Part of a small language model's weights.
Architecture: rotary positions, embeddings untied during training, normalized queries and keys, some layers without positions, local attention windows, gated attention, value embeddings, capped logits.
Training: 428M tokens, 4592 steps.
Each number is 128 + 32 x the weight over its row's rms, rounded and kept within 0 to 255. Layers, rows and columns count from 0. Numbers have three digits each. The size before them is the row's rms in percent of the matrix's.

# down: layer 2 MLP down (transposed), 1024x256, rms 0.104, rows 690-736, columns 192-255
# up: layer 2 MLP up, 1024x256, rms 0.112, rows 691-736, columns 192-255
down690 095:125095073135176074082137175093102115152099093130134106117129134144142173106146185097075140123115170158159088141090150123099112149158103118149164130093116138143135142091094119114083171080139156
up691 107:124158154107154139121142160151156114173153102137118104123125147122142182168140154098131125155132147097098112141140166097138131087068101189142102094122111089186178115099111090083068064119151074
down691 106:108151090140120121100071197143152170092089112101095164150081146063117122166113105147103107191109152131105120138173089129137083089102137101109167163093144164132120106116127118177132106092111131
up692 091:167117172098142170068134158172168099138153071114116128119130099148186153120178105143106106124095045097137135127161131067149147119111129173165103125127115154170124163067141104128175057150125125
down692 091:097102104090134133117100125172086135146098136146156150135141117110136164081168145105126121155170171145067078175090123155084071091158165157089108119122185138175136124131124125133096193112158130
up693 094:128128107117083122184108123112162127086117139179126122184180088139096138161151132143165111131117105117099165091126122099107131085136146117147132061157128225099119081107099100135166138170181149
down693 094:110161094137180089191124140100139159142140120133117151204132160150073119162140148077132110132122076118114129128152160127156093208156174167142176171131126141112047092143108119097180140078147156
up694 095:135097145141146129150182127146151143125143146156142119121157070106180156146163055097169100124141067066151147105122099178078171146077184085189121096138125127147086186128129161088147134144141122
down694 096:133074095149152148104136191120131123139176133137095167137097164091121149165128149120109145124134102082141141124151049138162137111161172089126139125087150103085132165144157140084142164130122112
up695 098:094070121121088151141137142128159130090143154131132119134175140094148164154122117191146085196089053112125128090132151108106147092093116106096129062167113113131117187120117139143140123149113064
down695 100:147193172129074118135143150106099188134082075131079118091170085149113100066129187143086138123068152127076174122130171139208170172128175111115150147104099095129151158154125144131117102074117119
up696 114:153116071113111144124124087081202088159173141134163154070101136147107081110121098099193069038121134114159188091132121109148129149032147083130131116157132152148111170054161188122119132096080109
down696 112:149130103148159106164111099199105084110121116170192138182123103066175172140150138091146070089061175146105146115156137127104098164140155128152134133125177151089156109146091120117087134085102156
up697 104:102126078085170141137074126146161109162138148143128095142128124123119083113157051052145177081115097115176123100109125132075206107116098091163156073103158102111135148144095158164083117114142079
down697 098:163154123110145180090117094137155105137103180101091145203140144123116137080083133174194117111122093154121114089156147148098110110107150099138151148143164138168093044116091133123138108151150125
up698 089:177140101175137122171135192163117074141134145110116104119114129164163096112161100120131135186107089112077155090151187110127129147086208145119131151162135159118114110152179121228100156152135087
down698 092:049123137121176171087152149148132167108135097118134083118139108140155172108132131135124164084158163077105110087088144091112159201152176157077126141105133104166168133134119115133135146168135168
up699 105:085083146150058140137117164134163110145151142131076129089176133161137122120189089114131100111072113116177183107167106093131135162097163098124103093124138201134127137099092116146148099177077124
down699 108:053121157141190092129108173146132152137059054162122132148168059139160163114105076119158105115107141178138109124131156056143151121107093136103151097116088140103117128098154105082191135115177116
up700 068:108173128152139144184150155156119166089077170106163163141143116158087125115167159121214145087081127167121185152134106103144113135133127111160154140124068134153121079118103139098088096099100159
down700 083:150142146165123127195207147131117132012128146101116184151106146077152103109122166156131117085125141255108118107134135163137112124138139114137099148106093111141145092136122118140094127105123117
up701 113:175096157140135116142139170086112150087154141102222143166157139149193118096153158102136143153085146091124097088167181108121085093112126143160125070135060087169200128147120130072128126156111136
down701 110:135164095133131160106172122074088144098116141125062157135134155102100097118095162133122155063109144149113148141133100113107152132140145103192137124135132101221121077102133094159111110076142113
up702 117:087112134155107097129085136139079184135165141130142098091122088139164096095162130082124106087097085106095115110148107195139121133097110144129131149122151118117117162133113193163028146126077099
down702 116:115097090104196129158133119114122093096151096079135112126090153121149108072111139146110130055077161142094163100187126178210123140091099192176118119100124158116105102149085165103110130118133174
up703 090:125085084060112120088088170154166169143126117103108130092156101153121111097167121094112113108123120107160140114125099062113140150083108138155138176058157178088091128121123145130074072176093107
down703 088:117132127117133174076157168124149134100098103135121069183108181135159074121099146163109130164089165163157091129130167125174120126115138104149133075131130149143120079100102114117176151171115147
up704 102:132079097130085164089081086069129143102162111154152054139150068109128082088109109172118052140126124115102132113177077089134136074097149106125129146203137129083134117156107182135137104146067172
down704 099:082085141150140091114122148163128195166146146148156134126130155152128170136135115122134101061097111174135124148128155164165055166119163159139105122160148163155108112087098152125140099187133128
up705 095:119094115122069094063140112157147136130111120130117111068203112206185173155156091106123145108120191120113136119140097141126103149070070180091135081131084115136156151146108115157193135148080144
down705 095:096118146153161147112009130157081100125140045166143159142098082132102143183102176086103153177146099184144054092148127091113102099164135121089121117123131134110101132132100176145057178162157158
up706 103:066099096147107165120172122120136140121115193106121111077075148139123146100148051103121093087036122114164129092140126072137117105117192112137134087105115152170116116084119159135162101147126152
down706 105:120115183109084142112119124147140181129122132118126121140136130129098196156119149127133120118115102164130098148114156142123155145096080125097125103079179106115121071157187218095124133177107104
up707 106:135082073067113141157144117174175155160200128106156158152106154100140171119124136063115110081156135064144097098147110075115110065103105113139177122134096140109093117103148164102104171159139141
down707 105:116111121154143152181120125070134080106135097148165133173119105142158132195130146111109093151133089154123126090110196204126086123188153168122103177102158113128098119091176093128163094206086147
up708 092:105155087159139116145119139135140121095113161159106077167132128075136158118168115147174141076139107124067167085129132123148142131122130100142137096053092144148159130173098124178169138122146146
down708 095:132148113136110180087115164086177188098136138112138120135151207146151120151128148169168098106122130218128117193119161158149101114137098143073110095163144094162123169125116130138150035145086143
up709 098:160154089134144140123124156128159115124171084157139101138117119123177131104151117070095098190135089124145103157137146092136108122141153164156132120178116099159123152057101151089070204120156114
down709 097:183086162090130126077136098170180054164108140129137142115181095169141166131092155146128060093137118169116141107109100077151112172114172186134149118144099108161128151178198140116178166128133101
up710 085:180119165066132119194087131130131146129088127148069147113139085152201140105180084100150076112107072106145157134179119135122160097116153152148131140109184141160112126030142094120077105084109130
down710 086:143131136129135126129182161078171084080127092187147186134084111141144145156156120109202151104192153131088123118128149114117142102094090097123122100107095146120104041121107152107106147125103089
up711 088:118109163103121124143101081186105160115106125138084174116083167119117084143123117153146128116062161107191100098130116190159109137057070122101112115154152081139171135145122109106139147047156072
down711 095:153080082141112119098162162070125128135080058163109138126136143150174157118164157087118149127102109169120068124142159127120107135212111127112136132111131156139156115081125104129107178101054163
up712 105:133113121070096143085125122133162079158094086142145159150156167137136164083136108123174129140104161103154110127165142113138084113101110088186168060151153109086107124145127134155140075135111177
down712 106:111161111080094178077132152197101168194183124104132146152148140121127162174127104081140152072115139111104085125139137168136142145122131115104100136120149143088077145099109076182125084098126141
up713 111:069097118130152170118119134123132126147142152106136091139110131140142116153133058075158107140070125116128149111171205084125177115144182095078143149171123101098145124161131158091183141162083217
down713 111:078154152110083200116104151141112148177104139125145199119115124160129151115115100114159101208070109139136136170116112165136089101123124137153141171144168135124101193112167181120147127165077103
up714 117:113101104133091128152082184102175110138099091131172092125093111140161097167130174078110132084189141074200147123197203101066161100109106104185181155112117122115136151070095085089177152121119136
down714 116:141144215144125077114125117119086150133141135186138088137154144144114114155108122147160150142169161122075132147056137145098092109101088164130144148115163171160169133075180107151145110091137096
up715 095:138127074134114076171122142219099090117145162115152164107169082087100149086160119081134077133098103107155109130107137068092153127078136115135154133126130134128126132077116154151123142169153107
down715 092:148158109173189113140112102180095107141129122080149096118092114091200112154127118132105120169108146110089160136215132140138125083130119098129145171080128092173179153071162103101098173121151069
up716 111:142121053141099087075098121142147143128132137121099093101153103188153170049136132137142176133088115129164073095129149091115171121093120112139104119123095128101189154125088091185153061132134113
down716 109:145137193188136175153096150059146131110137140132109155128076063114128133152107105111144146167089170207113083122175120106140140175112130194189118109164134095122119126103123165103072130096154170
up717 105:083112132076149145110115115114119104129169109089126111126116112100187147063171073148121148111176160102138130088196091127128144152081121130133098067099164122131097125117092166175106154104111147
down717 109:206118098164142163090093084191106155137147022128127154084052149125164141167175128098077141127142106141184156149168111170125133143192107073134098145147155162139133143134083159140158139129131163
up718 099:203112108146105121145066107138174083151149088172136134096127130180137142114138114115150091174092104108053084078169128126159134116146135106151145106095107127149106185068099154141145131135144103
down718 098:132100086160143130161179146099142089162095159230153136128091123134143156131156150111126078078132151124092128124139073105152132089183124163092075079175138090161112134172070152116066087164117190
up719 102:092143051095100152132113135122128133096095137121148155089152114134151171123173138112107169091166121071110083090180150155079162100111136109119185060152112177153085184081092123162126141126122088
down719 099:161141163081207120143137133167129182165149150213107134166156150165123135128156133094094126146080097121161161146168117143147113124201129159109084162094117083129106123184136104136115114181063103
up720 093:163116209084098126120169126168124110168138173138178151119115126130103147060150130062165121138079070083135062129167114068073126153101185116157183159164103139129162131123121153115107102177161165
down720 092:103100170116107143120107131099095132116109167076135199179144165138115142143062161117084128125080193136114104112176154117110084138128088145121111174070172052129177163086201078120097118111212080
up721 106:165121082124077126080092132082133113151107100194160108152115077159166156122110139063133095129126146110106139092149129129119167058124178080189079100126087134120115073087175179105182104135132018
down721 106:119149124087092163107152080135102077152108119093151118086125072113170111123074110122146171179171149150163132068096170136141152142168093179204113114173169121058143127091090104066126114145123165
up722 094:160130137126106185196152227133161101183187141105133081166161156125150070072116109108167126085110162109119054129180129100197140150145122158078094095110109098063121122133132091100063168203119168
down722 093:146109150150132113132186169067064170168124129215117088116099142185100108106130179133061142166070117224142135131094133174139108119143173138114181113166096175216177118160120131178066080095142161
up723 109:078082130149134153121112115119131115143128093106117136109093049150187143076170100092103122110129118113182097128133142088083129147116125103202098130167132133140087141133099065148151089088134103
down723 113:174108176088148108124176136131111117112097111101168140157082200087183097141133169122154170212085050101152125090229127153058169146163084157133119136140134154078098121138163087131124088110180151
up724 101:103088138069105142107065111143108125106131146069135115151158084140141140103127125091113149115124091089093090052117152097101118084120150141163124136132103152130111147133129115153187121161131161
down724 099:058139183112060119220144098124126146133157154121151163153088139059137073159181144142124130111204060121139111115157156184134131112136129077130073166221094080171144153084116139159139083140098138
up725 097:070144158061156100149091122162139147134169072160150165139142119147131105164157136103095090144097123105143099072135154134078134097070117177103156148163098176124136132066115180139127160104105051
down725 095:155142132151118079115197111156094173154148106148102099163102150217142132109125155127127147208120063119134113198129095131101139131120147105115110125089114109180082088141115129086148103163156116
up726 097:161096139120074150172061138066160155093134104151149037137161112105140130102139142114166084105126079116162092091140196101177150089133143105145098112165115127114134126112097133140133132124148114
down726 096:179110137148074128171154073090133099127120128108144112117069152120114168225101101096143092137163096149130094125121138071123137111187120164106121168129171141103102100135060143128131100139130149
up727 100:098154083052132107127149138124114143126147203130089139092131107109155153096141087111122078108092101106114158146102163090139088131059065151119126052152133129139161133144097162172153115119119048
down727 099:105149137084096061138145106115127091130141138189127131126114128139129161115134146098193087138098163128112155149136144140084121132131105168179107143106077131182135093098171092104098108096104143
up728 096:179112149137101130144127120140123106118110116109206157138172084106165066101150061110208138125103166095140104110132124151130147155062111165144123129123143028124150132094181119137132061147162136
down728 095:100151145094138107093166183111073169174150126175120125143131185154136102045167140162089142133090148138117119154073171125113141100184156090096160152123059159176176140114133181152036156119168146
up729 104:078113079157129161148125170156130114125115116114198126113080091109134147142145134150164148126161105088129118137179154131081191128139121074163144122148126124119077114080102063089082115083141114
down729 103:147110098137158107158144198074107121080129144139114147184113103137165065138202144171152166054136128216156153075152119216148131114108127073105148118138099086158193112110146142125174169088160158
up730 112:143136131082130178072160135114126141148141098133096130136175085107177172118138112110154071109129159108132085136118171102131160102129149114168069029145060160091147120107156151110156108118125082
down730 112:069088167151104116104103155090192134153114150130168130095102128137178170134140122157077096119101109147144129205119157131082129145153139097140133108101127144173119177108125111108065116183094122
up731 088:124149123123076165154157119138101205153160158106154125163152079197147092129127070142150060125092149142130124064144214133101129134093155125122171096105114161084122183145168176110067192189114093
down731 087:113153107205089132091096148112177078093070121091123179145083101130167171107080069110181136207127133141075107143103085161117131155112153143151189160104150112104073136081141173105145155145110047
up732 090:117109112106065085128133150046122119135177115127168115117160128133130078110153087180142160154135165100117068154102159073134105094133121165124146097067082163071134216094107186112151101144089134
down732 089:132149125170095168162149170108132137135124104121199159148138148150096196079113118118160126201166128154102132133096116162145105144137110110146131132133091109141110138168124107145112146110132117
up733 086:106103107144144161106122156065119184135104093138130122112099113065166054156145094165090163124095140136067130078154164114175071108033094168161112083112113109080174089106133111137109151127151162
down733 089:116126130095181153142128193138159127156129121161142093156093176114053134140130126165136067081158103171076157201106180127113113150167057158107168161134168130118130152148136152068104112149199127
up734 102:089118123108133071115107097150200118128160142115184137160186119148183131099146137094151139085111130091134152136137089111156158110145094067174080164150133103132158128111129108104184103089150084
down734 100:181128140163163168082101134121107150177070184156118144138057121147126117128117147125152141069114159061122106125117111101112048133158180111162119126114156153181138145092118104091072126134116128
up735 095:148085092126088109126160150142105081150094125128102088112136063149173119131140128145112124127114206131191167089137125089037131156142147082131127154069118085115135172146122088169117121177114134
down735 096:127149147181191123143149183138103088106123104159055130184123140151111064142194182196103131093111121080080065104105136180096094124178163128128158158142085122161122126091178115122141182134165133
up736 094:102135078121093189119100154192123112119119135086129124141119114103129165149175134167092151086111145056137096115165146149148172177109124066129094116099125162168111128138118118161138120117094141
down736 098:185105130142162130200132178146169109105070141117170134103119139178111144162107146168122161155057117135162118169102097176102129183124169121166194143113102129153181093136129122129119119193127055